Each number is 500 + 40 x the weight over its row's rms, rounded and kept within 0 to 999. Layers, rows and columns count from 0. Numbers have three digits each. The size before them is the row's rms in percent of the matrix's.

# layer 7 attention output (transposed), 128x160, rms 0.106, rows 21-41, columns 0-159
096:495526440487517564493514487515487546487502480490471524502432514464428547432511461474521509425448538521538454470530550482538586518458457455527568451483501521514531477499506623522519457520536504454519510515551454539588514511440616505500507571529487463491541392458499524486464464503544454479525529554428522566511516502495493563515449481499487474504556509456424493501512476546474459443503530533486524539455513513511503476509551518511617472511557548499472501401505453455479522497473439
129:440530522492494488510539485522631476488531488483475511529509549463399506478458493420472465469485430471504432506485589551561476558455500451437546451443501486483482468528473495470533499467457520480542519475494417462463485506438536525477480536482526523533467510563505670531519518486529438533481529547451466515575518479518499543533549488528517536461521536426565511564492513531468540510474505491546539406535488510526533516537468494447560499476541506509482479444527512429503514517518470
138:512517428413479522499548436455469530491537478497555461528437402572579563461504507583446478528491486511483583508559490477515409542550495583446445551523483456551491522507483484516512495593534462473532426563440547565529484472488590424546502515441463431511514423558502437464491551505533525498546497500493502472511498483493455515416473466530531515502517544497528485483541533511532458570526484524439525490448505434497501489457488523492486513508528511500498518561458491462488482509513507
119:476540611505549398470494484660527481524468539489518523495567440514483492513498497577474460572474535482447499532494489471465456492561493591482447561475492549513516537505459474507463527468457486542517518459460549501494445487491547516529523518508505506516411501576465612493500453541461472550412490534566461514532465463491497532513466523525478522487475435511527510457462540452451491547506526541489474546542466472512518540512476484459448523539408460477441488535467520523467471544499486
123:504489480517500473487495516486555532450540583449506500464465492537504460607487537372493525386629466490489504528478565557453351506452480476478482553477480517545506507500472478468545433534592496466495491483534469519488511454490489515471516587507464462506471548483457505498500505426526510501514552466491524480443477479513503430538511475527461511496500557570512477514506482558445551531496509514520495538475546447478464468530584469466453529531535462549532546484464483556474484486481507
112:477512510530531500539517550607508448490543521511436544475446580480513426469458479434533470530500480562587448462529478568574389465501476528559487570576466481496506507491457479483527454482491506521505554456538506496436472562469407482468491530553492508504535500560443479488521541516490517509507510504492466499546464510483505440521504453458486432591485495473565549471490478578547536487464512452493498440541572391549499507517571527438473467519540490489513466474507495506461553489501504
117:539534452498492488453515546426437501460539473498499506430450476435425505487507534529510548473492538479473451536451520480464600465480501549622498493554500541516510493512442538535482443495538515556501517440504471581557436412505575480494555560544539502507507598433504558533523495510485484513484531536488540474489456464478456517553451541485513558435543567485453503461528411546490474520494469502537479578518498439440472500453538453478520525480488520486526439521455467550505488461524524
128:509496515405480535525505523606497548487491498460545477476635517492481455486553520470458506386425472516467508547480550498461557515519509543459477485457470539505464635529489444484507469497411454499482500507490501507435509539461450559491453437493497479562506508472535508460531512533467492492470490460472441538417512557499496506542513539504515530430485553535569530498478537468519528521491523480555539498472417546493502543534428488519453500447540531611511484506516479466506509461497535
116:487519523476426493479470470392634469496532547487544527493456432482511532547458515628493479524501463506493531541508472481497381496530524573487457470465491496463507412508501493467457550509492505564514480516476477472481530458495564518475556488514447483508441558499557499409500497535408524504519411468533516450534490482520518507404501500554477505490490499502477515546468567449519505521548492515534483494500490496522525507474441476498475534527435430536510447524491561528501464563499590
106:533533551554557475492555507586475547520484527495451506478440440516494529485490518643530453454563487501532511526499446446495382520496489470394525462537488517539537464546537516495411493512504512574521544498470448497575486488500513504447521548513506509486502498517435489490410573451469507493525519466527501492567469510467509497445502445500503511550543382506553485492481560494524475506498478510476483458556437555491528512534500455500412487478459505482521531500444522551483444565469463
132:493457489526487528457518511442527479519512541497551471531617521523455448613570474424544528466472509424466499482480532504489551507518475499510548461443478553516525490495512482499544485452472494501435508520548528537496549540534410557476476420480529519471457510420442552466478452532515448482492471495496471526406520483596532505511551560480483529482437556507460473485484422503478519519485542471545539465495499572493503457621440471519534504465539522547468466533494466463515548541494435
110:479531471511431474475513519433449538484466514485486482443486509450409534480486537522503509527611494505446516535474468516464550477449500452499511437528518446511516419482500565514488499547584500489590532488589459515575486430472566484450531585502487593485531512537462547544524538468502490514457534542470513490528480436451459491548483482476495523519507400465510447497550537581439476549514493598487496557503557426457498474484577475496492496537483509459513507506437473527497462520501504
136:501477511478505501472497508583446548490466550469504511476579519512468463500481513514489521457557559491394513538465548537391572445478506410633495512494536503524501618483456442499503416470517474408514496498609451463485502495502562519531477577508513495571476461480467433465525475511486487513458513530487474543482509474489446510511482539559456587473507459514538497473497525526514496538501548521539477585468493464462489507493553511453485504538443461501507535489478438558496492515501478
117:495513518531509460508442554457545454494477530505409510476513529483384463453439497405546525565522508515528475491496476557577516463468499414518539493582496480464558407457478497491531550508608474468538493523662458516432505514561469464481467480478496569471493518517498534531486472501507514514437511572504511490498484490485496486579513474513489473559462488492492505539496430523499507482470487502502494443543605461521475524516545578527478491523532475455511546430494477503497542492505507
104:510468534556557487534485494382582500534490508497519486514623541540513496578496528473532484422516485449462566516446511528437475468479515393515490484441504518444493510493535428467517514461489458566486524515543486434450583554529403544466484425493525504486427535508438456515491521498489475491501490471538483477442509508549539469496538538547540488489439563535531471533464506448510519487500482492544477487489493592490479465578417481530465515497465434522518527527511544526533550538495459
116:524521527414500528553535498400547523488516521511533531528496523484474469438496502555509486411484434509530505511501532535468518531525485486426525477496491470503487547507517471509449522474399522450485499555550413479447508519465419503488490409499530510543512423506494443433498493567472468508503523487518449545523574529540519531436533545493478470526489515454591535540467517456549494508481575494548513424524471589558493522557397519491463483429533480544493422466507500451505479555531543
111:558502421434409521475505468528539523468519498470574464500453443484474454479518524466498501496469443532489456510521522490521581537520554612475494459423539516530461541526530519470505588480515513424436506478465481523506487416505540578503475457519496477516508563529569553462518490458469460487579427483464534476460534528500574478507509533511485574403503497485461482483520522471451534462505512495538520517450457550540524509462464457482524516543503554573540441465558519447534503428512564
111:484429572489554527494508509648477498536488460513464485555508548532542502486481487464435422580505560467507460482535509570538513489514568508527574495459536483460459591549466440498506484472413487478501482459392566432466483551493513497540504493542476467537498373521493558503546484470502467505452514544520505526478518552465487511561461530489496544550509517475533500506497508487539505508467513463526488495510469548527478550487497524410541520528434502452457572445521496459520477446505451
135:567510476448477494455476515417459536457516556497540513498456457518586415553548524512501560405533569510535565514524534504471426506510471548532457582555523529533497554455474447513517471511491500447447422564481525528455495463490510503525478497517448421526494540419504346444500450559477556486462483434547501524414500524492505482463538527541453544491501500570494492444496473486525509526499534546484477547453523443476485503487537532504454532514512478513526496508494474475498449498487564
121:441492557486566468567505479398509554538455493497519480504584491494547536424550488574456502460431537505465571475530518440435540478498476435499518501485531500483512476486546459500496522490507446554515515492514498452492512486518606516556552532500497436441435498596491505544499454505508489456498497554545472495513516479490461565442444518534527522507471470482494499475509548471498447554500514567470494567505442616507502562511426500514554505505406474464462528566463488498506514523491408
113:536492545471514497519509548540515558484518491519483491542508527485515496392490530476470459518518508506582477530515501560559447484514495456472510466568439522496496512539454419507525497484427396501505485550537575529447520555536527468500452381501480455524483524488532470489538511508451496502433523525542435471474497553432524514486516540538505556467443483502563525520465436500642498528489487460517511406502471548533527591476481556447448526467470502459529572468532476445526482469535505
# layer 7 attention value, 128x160, rms 0.102, rows 22-41, columns 0-159
132:525448471510451418509466582509510469486515513487583505521457535474575503468473580544455518542568539544468525513474489576548488533508534539488504510484559483503424494522499543560464519444496501481503537503536497452560479431563468498553466520493447435535540550431567559494455479492507499530523420498435529494522457527517463511522459468440466458577395500534472629514482524475477480457473507455482558518507501485476525458557533469460461480480514561516499490492446540506481468527410531
142:549497508488549461512512498479521473453457476505413538494574555524393503466477535420519493506528453448489567456549479479450554571452508430477442519586518501521531552511447484545486472512542495514560461583441462547452460543477519524513485506520475577488502521504526559458496515521463477542506437563541418454517501406507516499451505584492550457515505540546466435461471522574494464534547498469538542464502545471515448563535418506474492506485526525575473514476489514480528510504543533
119:438437497545448600488526517455510450507530563549559557468494460492469483513508491594585478569455440500482459519452491548475479460474457562473535521571515540499524468513487516567457525496441548499514430488421437515492400488457449478445456443490485486541498538525503533485478450503463454542447493528450508499551474549493485513488578521513519478518546478464581450477471475492446533558495568524484546537552577446504527490536497514493513457414507532484513463452427520495481507529520465
129:520506527554460446515483470511449473438572506558470494479495469508512506465533470549577531490525505494406439514493511488465511540500466526535496483420558461545479424478542540509516481554527543417487473515559485447501497479531440512531525491515496510515475485475506487423448518508554420536624513529511529472547493492557543503485467513504472503512450491529521511513444533481528472471457454450553440439517456561474466448611475517415498501542431478490511532425555525538462528592553448
113:545481509498509496504480455504474441489592541455546572478480468457511516409481495553524465453473465546526507496558457544509514569517510495448520436503509519467512553468527525502542509457460503512529515401548528449499433490501523498461476509537444422460525475532477468481480511477513434429556557565517489543512467490500549551549437539524513517506478505491477542573604556484536620446428541481500476470467517521482524508520444532512450425492480488452483506449511473593457475573446506
110:460515554434521547473531473477508477520498533426567457501581548543486599460547508550424528471495606459482484496472508506456492409540456545520531499476452541531525490578504532509503485530483585502535568505491472571439455496485454442515573466551508451521526491540467449470446476513523485583456535537519566455544465476500490490516510519492492485528509491469511486435482468460549469507455499479441479502450530522509500468498508530525467516470469481459609522580514515376495506506556527
128:462531487501494489486540565563511486475488492493485455501432537477464540524520494517551535559500432544530443496534503563479508547553486500462532468470473509551423536567460510435450531576521488547573528471491447502511543468495558438508531456484460459545495487470493546476446517488507582503503561465470496428538543603451525501528469424480501493502575452572476482536451524524544471481441559524434504534518454463441447503582512477438464470507585516543525514533475601521530482463518482
115:536483513495452514498480474439544445491565531474512455493530464527436522543475557437516486529518435461447549464469483556506490474531547514524474498505537425481530497490468510547471464526596476491590439499484506523400486520505412533531468507460472585461520476475527504439553509478480448517484431513414508521458554481512520452516584447493556537516489504471537458507506545514519550496575483494477524470568589430565526366536482480501524466524495478499501462499479555456471492482527446
102:563470549509485577549490510544468580511496567501428555453520512466510444471506489513488491428452423505467512474371471455487496483475469447529476490506560523535445571436497537543439457492475493505509499503510491543524444479517486558547438545530543536443564504470467496423529449485502439465461501541527465527471456496527500487535523483563529522559542462526521487512512486478502473538573460472525536522482519544500541435498526424439463526462432502493604539455438477532483541502463419
123:451525422527446463477565548531463495504428478491524462452505489461540531606539485540537515492522562515517473560443505522512503484533516503500526527483440475566467431527499517461517501546448505468500560509563500497585549490508470454532518538505480522500497454473420457508523499552524590516500517463472493482557503506551460454448483477462467570440525455425559503514475556494559445497447565542514499476566423495440520479523555463469472524399545524523422505493440544550488574498530502
099:483448552514515454486495482498494489483491509606555483547495525513477525444467539488403579479445558417363529533440532524505499465473450496509466451466550539421500448538496503532514507528418517460496465572520539517476520539493462508464470503551569495535517545489514495494511514503462385556479504455589534487507446518477537489505508473531531502495442530450488517457503424427485478516544448447501547516441520543507485521468526493480470490465407496523550555560490502463457453519460524
141:413515511584475526462467520554521450460589513579515483496453507475520500516517445575493536580458552418426483518510562542494513465460388452548539523479485554541532489535446511452509526531459528477470441513484499457488556554462522449483534412499500441537437478507459539454463494459513479475475535453539513477595534496460504478455524454504543464534490497547497496550487510534519482495478604485420500519489493572466505533474488503469519475523440470532479518525518536494525476602530533
117:544475485507501494522474492501504418544514560534530484536474425529500506418390558502483496518439591520452527516510496496552480494539483554459505562511458500431526455509567507476568582482495475494465461464570582489521501518558498497477400491492501479495517519568514515495470467468472482487543513436494539509484446475437504570515443460513510524427422549487510534566559459457529488481511421478445521467485490549497505508433494567588486498504496495489508561435535432470478538552452537
092:465486444483414562542473491486488529505519508538485433511492477520589473520532530516512511508485492534517459518476529477529467529486538505559538505469468459536474490483514550445466460563565432484499460526597503433500555454454461501515443531481539535541425469506468431496552556500548572518563514504424574481520526497469456493466479408469491542417515538510564538552480547542566493517533494570493442494573458522443550482461583498460502484509494464526419552475452520525439500510521453
110:495546492439482451503531564550470582427508497525447464490449544437484515473464530497471535576513486538497532527516487540547483556533553472480500491522470492493492535442401500490428521515551418572531499466510509454497477456505476486550455505512428576440480436430494575494512463489509522462536483463486503537537506528462498520543439448452508455525586533488567569545587517498523475486454517517395555487521478482497518505509495512491492456472546488541448468508468551580435501476421543
109:496482504523432454502539508505541543448530421470565469516448489551468495550528506469531505582568539552567514497510486577458465480547529543482501486487559448549502518525507450467472533489547511478535558524476461553463467480556526518526500499493472445436524530509509556488516570471502543564483464505424524420500565518460504404453533470468513494511493415479477442490468473523486466508477475567536505493434443508593517455568445473434517537493535543496521475520534578470519521383536484
111:463468456585550564548450515488534489547493478527535558438476526453554515477443426517485506557535456526535439496588546553495532498472510522520484489506504539466521573480486481475506546471480521490437522461419550506559510455506524479473543488483421476546483479486513584544511449446483505525439535474494477491531477512451448496481445545458487491614515549518468503559415509534451508505496550521583461564518486529497568582481462481511591472569502537478441526477514493544572500493506486
136:456577506502556465447487506506509478466534490477409503493483463469460507485533491521512483513448496484488487493537515474408511493524498471475506482442532471585544498458408503472523491606558481532480431533474434478412499551489492500551535477513459550434453497499463548518477478496492519494543489538562519476531543561525518513471555533509519528502584458478535398550513501586542505520417557470427475456519480518515425494548414535512489495496511508468513509479595543511533597519565492
118:414538470485469524551459479454542480498432529556446528516527582450531439493563523485510523509512500495497497448457581486539489517457434523505466585542503546473472499526560454526466424509467436512518474506487429524477488565430495478463618509532474468490483524512522578503568469503516480507415506458443514510487519528534484515449563464459526490459532510542589475429501502560480486600497452569455540580508544521451487529470522482502511491465479499531473488494430527460556519519456490
107:534532429464558522537444518514498475511508472461452513540435490487515552372469518513431458556501510555511476535526458512486493507506516497479478486516441502548504588475540540485488530516553462557574525477491567596485523490526550442475472456499445496453529524488502598475472494401443526497468510523474551486545472585451469533555481512483525526519543496578457498529514499559580500514504437481495574514513504547482514523422451461542498548449545521512496556444486557522541563468505451